Weights of a small GPT-style language model, trained from scratch on English Wikipedia.
Size: 8 layers, width 96, 3 heads of 32, MLP 384 squared ReLU, vocabulary 4096, 3.39M parameters.
Training: 123M tokens, 8412 steps.
Each number is 500 + 25 x the weight over its row's rms, rounded and kept within 0 to 999. Layers, rows and columns count from 0. Numbers have three digits each. The size before them is the row's rms in percent of the matrix's.

# q: layer 2 attention query, 96x96, rms 0.115, rows 0-36, columns 0-95
# k: layer 2 attention key, 96x96, rms 0.106, rows 0-36, columns 0-95
# v: layer 2 attention value, 96x96, rms 0.111, rows 0-31, columns 0-95
# o: layer 2 attention output (transposed), 96x96, rms 0.26, rows 0-31, columns 0-95
q0 100:498511442452529501520507558507495497526557501530484545500505511497525471520502465515540467506515511485506493479501486452528535505527527514540496496432465512483484539501474525471530519516473466515506498502526490469498541487509498551496523500511469508501466474485506493492460505516491467493
k0 100:497449518534484489526475518516518483521491497545506454509510519522505538496520524513483557484505509476477498471507527532518499505507494558472466461446471476481522457522495494518504484478565519494471493514486487508511520479512499496476488496518519482535520529513518529557538489489443513503
q1 100:539499486472539511514407543552519502498522522510468524530516496513507501457491442493481466493445485518517506466514535451519521490497492484487528497501496494514502534499483495473481488507515461481532470518497491539463499486479499509481547514460495530481506494491499493510470485511471490470
k1 104:475491494485472503554532481496482490511468454500525531549505525481478495536507506474511541492483472493540454490499494541498493514519517519495499503487500511507497484542442527502483465460510451475507480488498508494532471523512537537491464518549529523504536466472523522557481486520514505486
q2 090:492535492518509446480539472487459512488460511483506481483530504477468474521561510471497487479519511517451532504508487535509514468498489535482482503505528491498453525469530493478521522497505558475454512485480556458525496473471507480513485503548482489525492519528483506509527482484532506527
k2 104:498468542484514507445485500528447495465538520483519509453468513490513545462511537506433505479484473535463498500483504514495459477522487512498507484505473461506499485487523477505487492512463514516471513465493512464491501538499485449482507439484468491491490546474489490474472484499515491479
q3 097:495494471468473556492456487482496465568491468554485516512504528469540493466488472506517504535465528482532462498519504455517517535492488472500527506506449516503519505545461530506490481461507502491518477494516514519502518525515528511496484542476533493491537463470507501517482528506503514475
k3 105:528526498534510485521472507512549489556472479512496511560543513492476489496487488454531546523505503489494493491504539493492535526520515503529506501481523529473478514531504509499452499491536443508549476543510510490529528465504522537506516510483512477493469428477506479490505496494497510527
q4 094:451485499518465529523526461469489490481489505474536530497541517523500489515506491497531531452510520488492517461478515496564531524538511477460515503512544526518480482473505478493480505476531508518504506499518519482473452472537555485494497500482455469474522516452514506496504502510468543525
k4 101:511507504488518476476466467469509490446491506511459522483518506495504536480514474537463486504484504544483503529455517468507493489527528521502525513520483504477506497496529484489504485505530574533462508454489489457487476494485515491443523484477470524486499535514479476465494484502578493496
q5 106:478534492541495511517457530489518529517484488504513493525496506528493500536485493506477499522471511498502510559535465480491507513450487510487509490464544520505483563493485522522510511489524474459511503522536537482519505476435512497492517485537445483509527494461458494531512529493546506534
k5 108:525469535489469497503473537504471474486529508516492562524532532515554491505537477473517476504505487486502505504489568491506548477502525533501507529536484521456517545500494478515504492497516464482475482491577547503499522502510475499475452515518472500482510525485476509513488485476488482494
q6 099:460470527502523503451479491500500520498453535537499469485468476501518513490490491520479500538495500496501483502528516505480474499516491477463502493497505469515524506518464519505461450445462521521479499509490520529485475495497469497487441481483542523525532517503515497492487498517484591448
k6 105:499490477526495535491510519512475489518489502502518468489484498445443541523511527473512508487475500495483494504503459478500470517480451483497501449500463506517494481471500509469438525512472484478542505566502445501532499516532512484512543482509494507530497510471484514526489487506477536562
q7 097:480492549482471501525538479491497526518496473476497462493523506460511490503541524502545491461493527461493460565524525532492487497496509517456479482505462529493485480538516468539527525492513471465507496494515494493506506526418487470513523509498523545489501488495497518523524538479486486515
k7 106:521533451542523451505532539542501479508508503463468509464500535496499546511500504466509510516513493511500508492469521499483502489522503512503493496480454458532467474482498497514522473528534484556502535509481505493525495564515441509521515476504521494514511527546499509525518514496498444469
q8 104:486493480454456483537524525519517508514477485518487517484521498479498498506479515468503513470506487489477494530490514495513577481531509479514469553470489503447508472520467509516526483502504506496493482491491489454448490504492491489504558485484466492506529490505521476529541514426515443498
k8 087:537488512479460454519478516496500528484499498507537516504523495530544474538525491520493514488519523483485482473507555497493499510533479543513518511493524511501511505466546534495524589474525495496502464475488502519500517475472521476470514530536492530517487481504479540509516461536503553484
q9 089:457496473491517451476519547516447506482497512509477567525514499508461506520511507507512476461496510475499525515471495485522524481547516522540499524462460536449503519483519512509506557482529504494486514467488525491490539505525493490487473457538463482517445509506488506511496501500524475504
k9 102:537512470487505523514495489526502479512537471488517488502500510514483484505515500489508478539513505500498517430493501539529472467444512433448466494510509509506500516507500510474514523493491509497505499565509468511533508488498526529486441520484528549520474528476488502526518514530438505464
q10 095:529498492514496526483530460529477499483565501480514472502454528487490525501469491511504491545496485487548473461477451510467480512483473495502522496531455497508524504470471480520493553520476526513496498488478501516534505531509491521499441486503537542521475513502489508533497538567496515500
k10 100:513511511511480450521513528538513544484481525447462521491470471489489471505510450517501481466483498522478513497523501517477537504504534575514466494503539498519470517485509494500529554535467514480531500473535465507486454482474496489520491513528469501526482462506487495507481479484517498541
q11 100:556512486482534521521457516518545521503516518498494506508523494510505485498459466472498471497467484532539494465495502454503502480494548463478521505503508526494534538480465531477457500541515457520527478561485477493506485492489495525466520528468510500464481480457505497497450464499492503486
k11 089:471521488500454489522479507479516506517481473525531542514529510468521467517516497476511512546467555508473520480477551503569520518487510471516493488534540515510505499474511542494509544482500529516525476550501514513540474494508535512486482561519493523491506464503481489521487526517506532521
q12 126:528522520512492476485524516524451514499472500426482500463511551473453498539513462478507491510548473506495443474521482536506516487483508511482461518527481473496450469469501507528497499553529517451477488476512493478513493482512490529498505490501520495519491517483497531539520487518522472480
k12 107:472469480475534495467527511474487516491505553521489496460485481522543505502492505486470495488508481497490504534503516515479513488558493518461530466485509466562499492512445493517519506535494515501502540468552510532438491527503489451524519498522519523524488517523491486499463522455524494514
q13 107:522452500466485479543533531523486505509556499457496530504513552484490507495491515508507500471500500477528523484502531440499517474485490505526495491499454532526466490527502516503483485540508491490526508503543447539480459501477493497500564474526532482526491477500504543499518528474514471528
k13 101:523542476513517507517511477487489508514511456550559493514511443466522469511485461443514519513488526489512494463484529478468543500505527469520525538520513492543530466520505529512521496520499501465552504461476503483454520501507490534494473501497535522488528453506489494520502500492483508515
q14 106:533512465477442517501527500555452520518497470485482478502498496507506486506471492474475492506439497549534509499479472492526496505500485491505503536448539492534498513515475538451516511510507518495476516507481492469587503495514552511502495526520512485506487505505489492501517520492518447465
k14 103:524471535461466514512530517536488504524507500552525507512528524519501495494514475487497523526480502502512499468528505558482473519524532493477503494546535482522525531534497504490493487503488514448502483489556521568483484461485512486510497533455527487479473501472513514516446492546472512503
q15 114:554518519487507485520526455518534483452518505438499513540509527488441489518499486475511474524520519486506549426481492505505509469476517488504521526529487480488491477493505501488494547529489505520504462499516492525507499517487523537456484488485489530519464520515499500484509485538497436480
k15 098:494480477471514482488500493505470525446495507474498514497484496486506456560465484501484478516509499519519484502504484552512492479504520531496502495525522487564427503466503519532518517461525511499461504505494483524495479484511497497452513519573496533540489531507529483520548525538503508492
q16 104:446500558519525513479509495543498546520491496546502543480501480518502498487479533520472512497500483489519511504537462499485496506457429518511531516463476502478466505521482499535512475447508441458477535466478527489465504480489499496460542479491480483487518503490506499510525502498511510489
k16 096:497510531498464531537446493510534461526505490525524461524515558511533559495447504487488476530502500494512475534533536495514462485488518487516510517505528473500531541517479493497473484507473462462496501501541494491519540512512480526532496504468488502447537500480533498516475526492517485492
q17 107:492492508475493504534464498503538496452470497472483475502517547540503440534531469510483499507496493514525511545466513483543486450504474493502509486543537501560479499505482534516520505489507524503467484499506504524493504470423542510482529518540505525525491486512511493501498513540488470482
k17 099:508495455476487438505497496509426468465524492538473516529503498454525490575515496529483498464494476524485520477495493524496541502518546495495497500510477473548483527509495491462501513514492510538501505495556475494476497513489478467493488486502492500541489520462487477504524464467480525504
q18 105:529508494480447476500505506482470475520526497462512514499478544452504538490496486474501534501486484549523527486459510520508504525526520493515536526515521482559473507514490517471480572548482493528517502506529505487528506516475533532483460500506531471509488508509515454534500536462505484481
k18 104:509478524509470542520531476453526490531492529526505516499557475461521468476543481494510530519507485489513549506470487492464443525512510497501499516533493521534467513483499526506527492484488531517500497478518514525500519500529554469469478506448519517496479478507475456467527533531526499517
q19 104:535496486477457518503509501464504501545494498481535531541500524482517506486486512442514533516501490503459507479463546458501513529514511505544486488453485532468518515532501541483501514517495509487491465472467505479556485508483498529498474527504488488520546459520493506542530527441508488493
k19 096:497486507480431549523555484468531464520505521510507491532507463483519486477458487492506505489494525507503513534490508446483478525526523548545481514500491562463500501477558499492532501526478518512493472455506477509500499529497510511500515501509503474465511474528529472510490526510493499548
q20 102:546545439492564525490449475522504512482506463503454483528504493526514465508486485513518503506480464515541508479494471507492478463480486500490477493435536488499510547481495533476461491505506527476530491523514543470499533469517516531508541521479530510508515502482476507500490482520501519496
k20 097:473483519504484481536489543533467514508522559506491502482511495520513480508519520460509472512486515493504532487537509528534512488489495473493502539504549539482517507515495530476502555487483501448475463520534508532495487478428514485513494517500483462482517463435478518516518484475467508514
q21 111:515557506511533502449480485475478522489484480528510460475502508478476485515535492513488504465486502489491442419540494528499523501457492480483487502490470514466541476520500533486484477505510502478534516507465485454498495515538490494551479533483496535504512502470484480489474469526533523507
k21 084:494502554563516476501461501481460534558491513465486493508494509496515498457500500513502480506503467488553493519517534517512505494500436483469512484505516515484483507464512474526492525508522509497520525510505558503522485480462495482528537506482466507494460471508477567479503525506465491467
q22 109:544494524493497488505506560516537476485529472456465489528505485482522458478529503511492503529536483497510512508514457509514551478486499468507534496534547492501497522511513471474486510501500487516504491494474494458551570435526521522491492513520519462491456494510507474491515523480524471508
k22 104:486506462459475485527508485535479494501472507512462515553533508526533480482504501559470501531499533486506520492487517511522498526503522489555547531544512536479488545537500507467514479437487511519445487476505492510497518467491526478519512503501495497515466445519509488510521495525470486484
q23 114:515502568493527491498466517494495516472480504510490541530526487487526485515515533516498520501468441507460480494505543488497483519531513478519507481530526517459519589535515469487508486464469512475470495492498505523502474474509515490527479497517468480497487466497465510482504452453510506534
k23 102:531484580488489464493474479520534506521528487491483508559494496501481485460488495500475511501467518453511498526500500492501504505464490534512510538489513505440501488562536468445477509501507514513491443520485483487507497510487494475478509527518492535496501471521472459443484506479509523501
q24 108:519473478510466491515525548497523519494538516511470519534456479471509514501461492484505500508507513535488520513470493458493513526513470506503476458478485436512486481493512445497473565538508519503487442510507466506468465462497509505454554497490505493488518478511516518474530486475514515508
k24 103:530496534475499511501504518577538515487495501498545512502512471506476473512502458451535511481522491486502534481510524477463502501499530547530489494474472531509504471543426521484520502500498519472494466502438541463530514505510541515484516504519510485519478498474516506501503532484522494523
q25 102:539555456497513490467475483554500541491495494493508544522514498487493484516510486471520503447483532503497487451476540468502538452487481505526472512448502525475504474505485553512530505536521509468515471482494483496493465497483511490492527498488465507507500470484445475519528494508530464495
k25 104:527515541530493458538464488479497527497503472491491526513493488523511495498418482452480473476521489496531483486496518510485499461524521517510456507480505515487493542451501482512543510532499515490513498494530521507501473503460487485473521560519501544457515484490517552472508541483479517490
q26 102:499500442507461479527511471547519479527511486513436512537523505489497481509478520524519499523481491512519541505495471452530500495510466497501503515493516477511437502512493493504504522462518472500511478498526542507530520467479545527466513495505523446538473508510477464473525500538506459467
k26 091:548507486511456484493509488510509483527467541492481516515517529481476477535500525525496489542517498529484529490502544500475510475535539492532512515511525473491486565547515489477477435459488517488461509452508504486525499491531512527491511504467535514501455501491519451493480545518498490509
q27 112:466487532497500500474473506539507499461524502470507516519528484537521452510524486499467502504468457493494512464478463483546506503508475481505478511508534498457505480515520494501502489464445543507499475485451504518457491508522503511517556522512454513506479453513479504442497465500476459485
k27 107:517503499496524454493471439499490506471469496486486494495476484486512494547507469576437495467494519534488531546509467506537514503449503482511498470505543487520514510534489479474507504506529507501509498470472480465488479498486494484468538518484494497522534482515527458480471488468503483454
q28 101:496522511517479498534542486462479499530492456522504490531526515481476528482501502489532519471502539460492446518523525512467461525482508537470454499482473552495472506514502525521513504477545467479495473502500490528483550491454478489525523491523496514501514483460460518494541493516531520539
k28 097:480528473562513491481517528506547486516491544482506525495511514500483531501499510465484483506489499499472514497476579459493534476504480497503484498517480477478490473490518477537540458519515498510512550478497545492513504562519457518468483486480480471513524498537480496536499545492513463500
q29 109:514563420528469493545483518454490480504502519523455491472530524517492489500480514508537482493508525551489539501496508488490473475520501491545486476502521521493459465487508523504511496507536487484494507500559528509508483475471487510496535489536519465502523489517538458531489505492481492538
k29 114:517499509505500503532480470496481510484535491544462533499498499486423449551508526460570499494565512477490491475516525508474554506559515498484513523476509493468527518505486498524541473496462501528468481486502534494487485498475489525514470489494515512483501501467489504497500514499521483513
q30 088:480505542500483523481537499555502529536453506555485540461512465508526513504496525519503486515511502503510507524534471489516502506497466481484499514472512482484465489485480449511528457433521462447482504471471509452492493522539516472487516490481505468472508539493531486508523515519500513500
k30 106:514501501488488517510481483525498502504499500521489493497510593546492548463464534502538469510504511510514458485548520503487493481566550533493506507481506500466517522543469501496475508485530465500458475490536488508540503492487516515538526505490536482486494529481509512489478450496516490488
q31 097:541524514515508515478519491526526555488472527453514472514489541483467439510481490475456490529496505495496503417505503482498536541479494489494518500525506493501520507490505527458495506504479502499457472512487504483548505464506533511452509523471516500530508506547526488486509525490508449483
k31 111:528442521437480537514492531514486506501493489521519460517479493475545516502484470482494488520514510502530503561499543524515499535545507533498538478523505512493476534505508494466512511498478514504471482498519473516456490471477482506478487522506470520486479486478509511559473511530480556543
v0 094:481482499515527546480486456485481499470482500488517526479487456502508476550515498489518506494505471460456499479504510529505513500490459557491530473461505463513512514447505482536499502509494459490524535555466521515501520472542497477502498499507536522528498520525559521523488522525501548499
o0 097:520510440473522497519472446510510478488529484529519518487487480506546498490484559514525445478496480467488463517499520491511516460499504470496519509506534512513498506541468540511538500438473496461506515505493460506525469487460485508495526532497487536507472448488500501516493516529479528478
v1 080:509496521495474504485510473553512488507510515459525513504538535497458491494532514519492495521496496515528514497523508509468483523497465473517523526532558504480473524525474484529486462498453452476495513478529525502481496474495519499487504498444452447481517477517528495495497454487514425511
o1 112:491526531501487525513526523481512491451491522513506501495495533511499528469479421519504465501526482506520501495532534485487528520512493513505470504502515479480456522491530516521513468505521516486436535483506475517490491493445487515464559533539467482520515489472533553517522486513496534521
v2 107:508509453491521544491509468490484514455550511507479518480492508511463472538501471512512483493500483512502521459474495512518530530493526473490466446453545512506479459453470475472495526493508518505492514524521493489548482482466518495468489510497540497503448529474510535516531517522474536522
o2 113:490506498510500503505538513499485540510478504500492528517474510478549551498546536540513564496520489489556499437513512524507516494479493479487526494491513505506512536480482470462516542469455488516521486504543493543448506489506504496481511486458493526514517518487529521538543506511486495464
v3 080:515511432511497495485480457471502514510509524550497509468465472480442465517488501475518482474511504499472502463497475526527495496518530530472456479481499527479482526516503506454476472514516559494515505466466512492505437519464515499491512522539528491513548532465477493507499499513487517504
o3 111:465479521427531492527506481538450499532494487525514479489515497522482494507481530483502516453462514510555502520477462492520542519487508526449507538496462480542491510519475533505487516533474531510533466491514517525518478505508482518467506503519533517498515513517505502524489500527517512434
v4 080:452464520538474511496464456532492480502497439468482500533491496446500482490519514494485510490503509484491497525518487456456487514475463508513513466510536506528499532479477503474492436518468458472518491542500518516473499467537459484533508493493511500523471513508475483499448519502516471486
o4 107:497548510490531501520464496500530516453509483529448505466480499538519562505506514512493478491443503473504522528537491472493500511492492535518542517498493531505528475514494505519470493486498481548494529482506513490497511541532491441516472534508507505509516465437496547521492474511491541493
v5 084:486498556485544551540509519537480545468493496493533503500504520528478475532492473484502495541520468502497492521533497526462493460456510477452486493486489491485494485468488489499503531522525495476521465509514481502490484473461488519503536509531484492490498479470497539540511531455475568512
o5 107:514510477467465498454508490508513534504579465454509530509487526498474496485514513508497534483492523476516513523453507522503515524532479539543510538505527522520475489465517465496538485534488508489489475510479516541534479507511486472494507532504497429502490472462527509498504476475464492474
v6 098:471476461500523455501456508508514459500450494517475454509510522520485488530493489532515535445562486488495482504508503508528519488514510522503493467504524476544467471444491488504511506512498494540522535487553506478537544516522490509501542502493485520519474510509511525520470533535469484484
o6 093:503538473505447472526447504526542513461455479534525518509467507516516452556503489504467522499523484479455471521484460499491515503505486467520511505528485501461479519501509488508539471527528527515476490473498540520455487496475485498523501481501490507509513508531449452490516528530501517509
v7 103:460505487512521517459450475489518495501503495499510506486488491506508556532471498513521500504485485498462490500491525521528492486520509552470507496464506487504465475459496489569515537472505481502479532506460509495528523563500496504447495492479551512505484492509539533473548555504524520493
o7 101:511497453517505474519512487493521523509520467520502504504501525542490471518525560544517473497491500503475495487458471526528525513484477497489490487469520535537486493506503547494493475504508526528517512503524498447539492490452458510515544448518507506527515481550476472527471468535541476505
v8 089:552543508510528501496493431536477519500471474506565472498497505520477513465522512470504511510454478502463529478481516457496465481475469452470523486505475490490480466517515498531499489465491466454543512478514489502506480480473525500492493523505520514514516512517510544490521489510466464530
o8 106:508491466491500487479525526508500537486494532515513504538459489478532547544537479481526500487502491505492484461481493485519509501524500527512470491486555480505467492501528542479469510524441456497506457520475477499483517464492518513535483527468499539516487489437514518519551494529490474532
v9 097:492490543503493502487493526474523468486516506498547538504508538474502481554467492507474484473525496484453527468497490498523512499468498484477461473501484507519474493447496489483535515500492507485495510513503491483531502490518476467480457518483518533538404511494466508490504524511478565516
o9 106:518490477543541518508484491457510554527547514480467523515465501467550564511512560507468490498505474506491512489521499505504519451479495496470520527494461509480466485534510499487505527488440484506514495488487533507516517447530487499530524525511510514541498470491501478481475482495479482493
v10 094:529508481531519514532473509525495517496500493482529521494500510492444527537475489486507482530494499484509547476545486514515496483477516511464476506485476519467504553528483517466452457471514473510502537484482515442517504488510485535534533498493537465524533497474520529437489534476514517484
o10 110:509486509465509511506519504498478464480494506456515505490488521452507530496482530472519482464493483580456487532472501524507514522489491466504511557571496540531497500493451508527514458513494492484492485534547535534506491490482489507498489492512448497509490499488485490528464503531519470475
v11 102:497496502507520534498476472492457495500523474491506509474515489525510553446535504500506525559464483494476533528498504475501521498449487416466501488507496475467499516498475477515435508513476509472534507502483501527474518495495530518526507503553475514520495520482469531524478515534472509497
o11 102:511530519501517473514499468527514566497466459487484496469479469470484504460483532504543489444463484523506519499483494515496482493510540477505504566536511498496497492472507480562485496483482463498470493528483482511479464511527520483502490466493536483523503492447527482472534485531471516499
v12 089:445492493521554532454493475478480523505457490511476505517513533528509570509504525491490521525467491500496481495505520529526505493489488508478505514506501431469503470512521468536516533502508528449511517486494501524512496473483521489468486487555473468500502504481447558520510498494526498491
o12 101:504527493505519485520533527513468559493505488510516500554490527450489486508476509504480483564524491518575560517475493499516486513505516464493508460516503527493502563493503460490482474497512490496523493523441491496512506550493505518480500468510506538506517482531484489523502498464536502512
v13 097:515505486437535549512469459514452475496514495498501492471507483521484537507505475510476470458503466497513473507466493485530516496519504463491459495473539540527540546513439525499501480522521514500537498504487497494483472514533476506486542510476479527479515514461503558489483513482488486478
o13 112:500523509467470510539503501487516485479475498499482480478460479523522469447523525485522528485495528519527476517474523498405465511510442542559513517493469519461493531525497464500523468468488497500497495530528487463516518493496483501521506497500491472508494527490513526520528528464516492480
v14 105:485458507491488488495513550497529491502483545529502496505488487513472485490486508503524511490552528482522469519498518482527464498533545467543541532499483558499515555503524466500513477515511531519486479481470488506481466518502485488564498473487498552500532514526482473537494447501499514475
o14 110:478514470499486519528474451515518454520475550563499501492513469519504496542552520509487525510509538517546496519528483534510459508488548506502501513495475516502514467505489534525497507518479513500512452457508489474512491509525453504501509482482490481537534495519515472477432510532483516491
v15 110:505495562520499530514525490496493500499505496495553502504497499512467509472487492493500548564485480489524500540493499500457450490470469490507556495541497501477504510532524477498482495507500465513490477505439499514459480500480511495528493487487444457510540482517487535521496456441512494487
o15 114:496513553491487518461533472521546468508506508488510513518494497506456538517578459522534494525476474519509503511487518493504477524506508477485457511515533520491477513505516504467518479501520517465511522521474503496505464527542449534487498483518461466510487490430507494474500458519513477487
v16 100:565512484471503499489519475542481517502521483485524474507460483483539530488490498500493474488535496512549457498488504492484487500518515499500468509465469509528528518531440510473521505525521512534484488522500438487533449524506475504488502511470517447461469484503550494497512488455511475497
o16 103:463480517504479517484522513502538499513521488509519457445473485496529488526526475523460504506538540486515548521506494485505482528507452558476493466490464507500509462502541505496553516469498569493525503512488521492476496501504510463498499562506465482466515509496504504514506484503532453506
v17 089:483455489519498520505482523488512443501505493530499510496512514537528502502506500544512554501501505502513469536481478551490512491520433549514504497496520466491466470455473497539496515471488468525463497492510465472478530530496479457489535497476487468483459498505554496516487546508509505514
o17 104:481541504502450503533427487452494492532486503506502445501511510547515461487524499508484527513508489492524536470538502477481525485513489494470471488516544461531476520541492486499537499503497518485476514480443534506507485472485510522526520467519489460505503444510499509509523517532520480506
v18 102:484524495501447420497478552522526530525484532481484475507527512488463470475499498499510470468503541523548510464493522522497493495503537484514483531517483525525480456487523552477523493492509515505503515472509499504527523511503489547487523518471477534495488500504473450466539508505525475517
o18 101:535489499502475503465554521476472490522510482487482541494518511545488495486478491501445507555505494527504515470498466507501528501522522491495489467481518479469441513498493476506484502562524498519511524498533481512422518501453515523534500507486500514479552494466476492467483488463482497516
v19 086:465473495557504531501491522460487488493505475495494495472515499525542506479549498509477508528542522495504473542559491508505514481455453482486504483531488494459467512486495457517532522492494470488520477466506536513458505481501464492509517486503474481516533496504521490540474505489485577525
o19 103:522501495478532519458460454539486510488500468471505501458487534467472511485500503461469519520538527516509455477547516493518516481497498487451479525488525490502524524507521496471493440522533495507481463500532526460520490524511515505527524496484485473525512504518498489464479463464455489454
v20 075:470468537491505524510530502450484505509453525465542535502489527486475471553477501456492526478538512457490486502448506523536492471524503503487472519497519538504493522483519496523488488511495525508464503490492481478426467532522522505514514516506477519503501487522483526518494471478559512468
o20 096:458482490545515558554462422508499479519463524491530519459470486522538505486466510495487483513462496507468485527448483533512524503509483492485504518509472548515482540517508526496483460491491516528486474470516538470503516473503494511457519524525522495512466507507487531495491500501494490503
v21 100:471512468504510485517455515506500471510474467530527516508503509501478484526498469531510501433539458477484506502514526518514527477472476548498490470503495497528460467448498507494504548517499494484547519506523549499507528499531469488474532529472492536547475510501499532496501546492458522506
o21 098:539506453526522479509488499461505530514510481559492502533502478518519516507537501498492509494489505474472459487518476513512477456507487519539491507489545522540468537552528495512528482511596475497503473532505491493508531469476507483524485489476454492488509472508473482501522498490480533518
v22 115:511485469453473473492500494531515523506505510534468475506476483494473496509509476503484470470526514482509497475493516491491510499551538474511476504480481525551532516501465521432507516538491555488528486478477475480495422475510486481500538499504513519511512498505476471519500468446463481467
o22 089:472510492503513522462529505474502500492517482527522537458467463498524455499490476516459543565486499490525444522506487473469498482512492549502527484485491479521501464491515517503513526509530523476505469493469493510472492488540491481500498450448492523486482504476498519495523512518529564454
v23 113:509515483494465493475560457514497525513510529546492521501474499480478484501506503483491501553506536515534497506504483491493493536523497478504519514506476523532548517558532514509513491492492512510480471518458460504497435508499513518524470511528535533506509486520502452539481430521536490489
o23 107:479513458437493537485467528526533524484525536468514483499508508487490500506502475511498507532481513481497529521483479522519502532464547519509536537474448549502516454530512537512492525479474488496521499528482505487495519538515516488488494433513472509488531501531505527557485501521470482490
v24 093:503533521490490476509491498518502482526526490488525497536500483464461505539482475494532478445511501476480511504517519491515499513490542493518430506497533508530523477493450573459534501522487466485508500475517493495486514503545494513436492519467456505516460487517518493501473515454489485479
o24 101:483495516497505508517487541477535487533493433470492528498471480482504560530510497530474498451496500507508490520506475534482528496527456551479517490479466505505501515456487510510518490499506473473496516471506536465476519492528476493487468547465501541485474550485439490469496497473518507494
v25 089:502496515458481498469514483535496521509480516546495510527510463507537489470547525479508496514534479465534453478494511497529475504536474511490546562487498503472550535534547497530517515498534489474473484521442502451489492506517500496514502516506503495474521483511499483524522478454540491489
o25 103:489499490483479513504551483494502436451529509508464507480475515469503479488501469529552466533540527531473474515493448528507473499507497482528500524517507484495514499501456518485488541455482519541492493540446524502544531519497515518500516516509519518482478493483499460490462502476497456500
v26 086:491485490507538559505521504508499474455495515509482515491501501560509482512512497466507523549481493431488497478481487486493518484475513503482537493483491485470488438455512437528517497523479479496509487522480500517511511478502490517564473487549513498473519526497508539505513474543466515526
o26 100:515597468500460483490475504500513467489517541501517525489501557514476483472495531477490540517497448498511493493494508509493502474517520485520517489486539505489537470537482469454500503509453488475508471481537510480494534505498468442483538490503502523473483485469527490495520527512511479504
v27 097:505521488494475480500453508521501492476536497479519482495490519494533483491500487525502472427481482510499504503512511496499480486492511520520493490516506496523492494453551514512482512487511531523526504488555563501557537477482493479532534505483492500532442521494522505469529552531454537541
o27 103:533466441507490477489502494513511484478519471499441468504519453507534523509545496504494503493494491544515484523516497462509497490490510543514550509514503456501511470537511452554490481526555493495490478519522460492467488444475526514531517503501457517523494480514510508489542499493471491496
v28 092:494485487523485507534459524506482493498516463514480464501473439563497499468493501519507490450488492534511524545517476504499495508516525528496519480498532496539493463481481539497541494519476477496500513501539492529473530532484478518461533503504479562507497528472543510500478543541520525515
o28 104:504501526466469489547456509498470468493539526461494439514490507517510507514544486481498519492493510445484526513503484514482512520527492492512484509462523457486512487474489526558493480459501453547530510501518529497511544480484546509503482488453510500509522499473463474475497493450501520491
v29 098:524515485516517495480464467501518485491512478510509546507514492535559523474524548508500540512490499468464474476520514490484540482466474521491500487480486471439478498469493495532529472496499465516483519498501490508522529500523486487476494504488499477504516520528568525441531493426492494516
o29 102:474505473487528459506485502499515486495510487504484471491461552487479519485477530500534467521527521545491507473545512503457524533514505513456472417478493486515502516518480488473505504484514520502462506505464464533481474470504477531538506541468503489467522485485499473463514464538508507525
v30 095:497474451494551543506428503440512495489481479497486512493474475534507539525463492511473460538447493527493505528529464539503492464526528507492502516497476488478508530487504478479484524486515493504472502494458486518472503465483493504494509486483530513490489505471493490441475513517502559494
o30 096:502482524455527474487503465495525492554549503474501496482509514498518498528470579489524514504506508512520485549498549512515484507495501520477506502527487501528467511501500502538493499472514503557516469506559501495541469543506496517515483485494500509517472477533479438490504525525554497504
v31 108:496498475478524532485503543448488477488513512512482482497500489521497510509461494507494521495514497547526489490474472538503490515542505525514509472449484523511519497473504470460494478517524523608501507480491490536514512496502485511522501470481517502505591517496502502456468500493507516513
o31 113:449512522502498501497511504511509482540552508522503505518481513517537502483509500453491485520545429476488505488535542487434478484524485469538479493488494512513530514487490493453522500512504505539484469508523527489484505552464469510534494488514480501498492531534500532472471564520494490494
q32 113:476481519504500506497554514513550516471502558553480464513493478470512490464481481470521464538514511474503512502517501447481481502544517504500523537533480478481491520530511436504544520504464516494473467509468512494483467539479481523482528490518511482477532475507513484526538499495480494524
k32 093:477527535513514534486468488500511500497520485555519495471518464473471457509512429526461508484516492502470442476523498490513507522507482432505503468532506485491554527497466508492512490511475474469472529500479510456526512495492498530467494498514447516531468511470522509504520501476500486514
q33 091:547507433519482479467440474563475518440497497497494543491503519479514476499522488511509526465506469550486464486514512518494488502482501513531536529492524505478519460500482470515483532510515551505481501523487514505516451500457540478498500481492511480491510508507494471505547506505528472509
k33 089:450478503464478524527521505483474461508497502467475496484534509493463553512475506489518492492488525489498542502473534513520497455504511551482468498500504526504464427463516505494486487457505465504558513524544464517489485521508492486522495521485522512485519471490474543465478505496478538501
q34 097:481493492511499464478504495533506485470526555522469545492472509484526482480536505546460505467477480505493514474510479530509490529534452524481517507487498483495476512479534472552470470514513528525456481528509498534458481474473485431479511507472514522537537529509498486490520526481505499505
k34 101:566507502461520494530501546470515484517515490525482465509511515498505501475480534502497500520537508457534496509518491514476508497517514519518522475497499506515476544488459501485595565524502527485499482537500487479514492481470521513522472484509489510498473473444455495479527490497492494535
q35 104:463517544527535488534552474512490487476485510512499454473527469502469516450497519510536490496519477481498516496549503513479500496486464503477520494510524477509495508469512489500495491512490453489552541460521508495528545548542474541516496500551472484512487515509518505522485477557477494506
k35 090:490488499486496567485522533513461545481519489526510512451484487500483505511472483484500485483467518508520508501559491493434464501477483530511495518445483492495508504503474470483502456480488469476461485461511467535460490472475514504531513460491531517503508455470515530471507486488503463484
q36 094:526467481474495497511577506486482480488513520505512479478500489490491489517511546517457505492536492507521495535532420504467487492511522488487458497513444501548506473514475501501519496503509530487487539481486446498486476490471515478535482489477518496515495553497534488528477480531484490452
k36 101:521490459510536519464519509522441516470515492495506502453506550530506513493514487514515481485476485519486450479520511493463525503452506460485506513478486461510527479518453500489518474522477461440524513508517511520509509510539509491534503483532546509519499506490509520497478463488468452454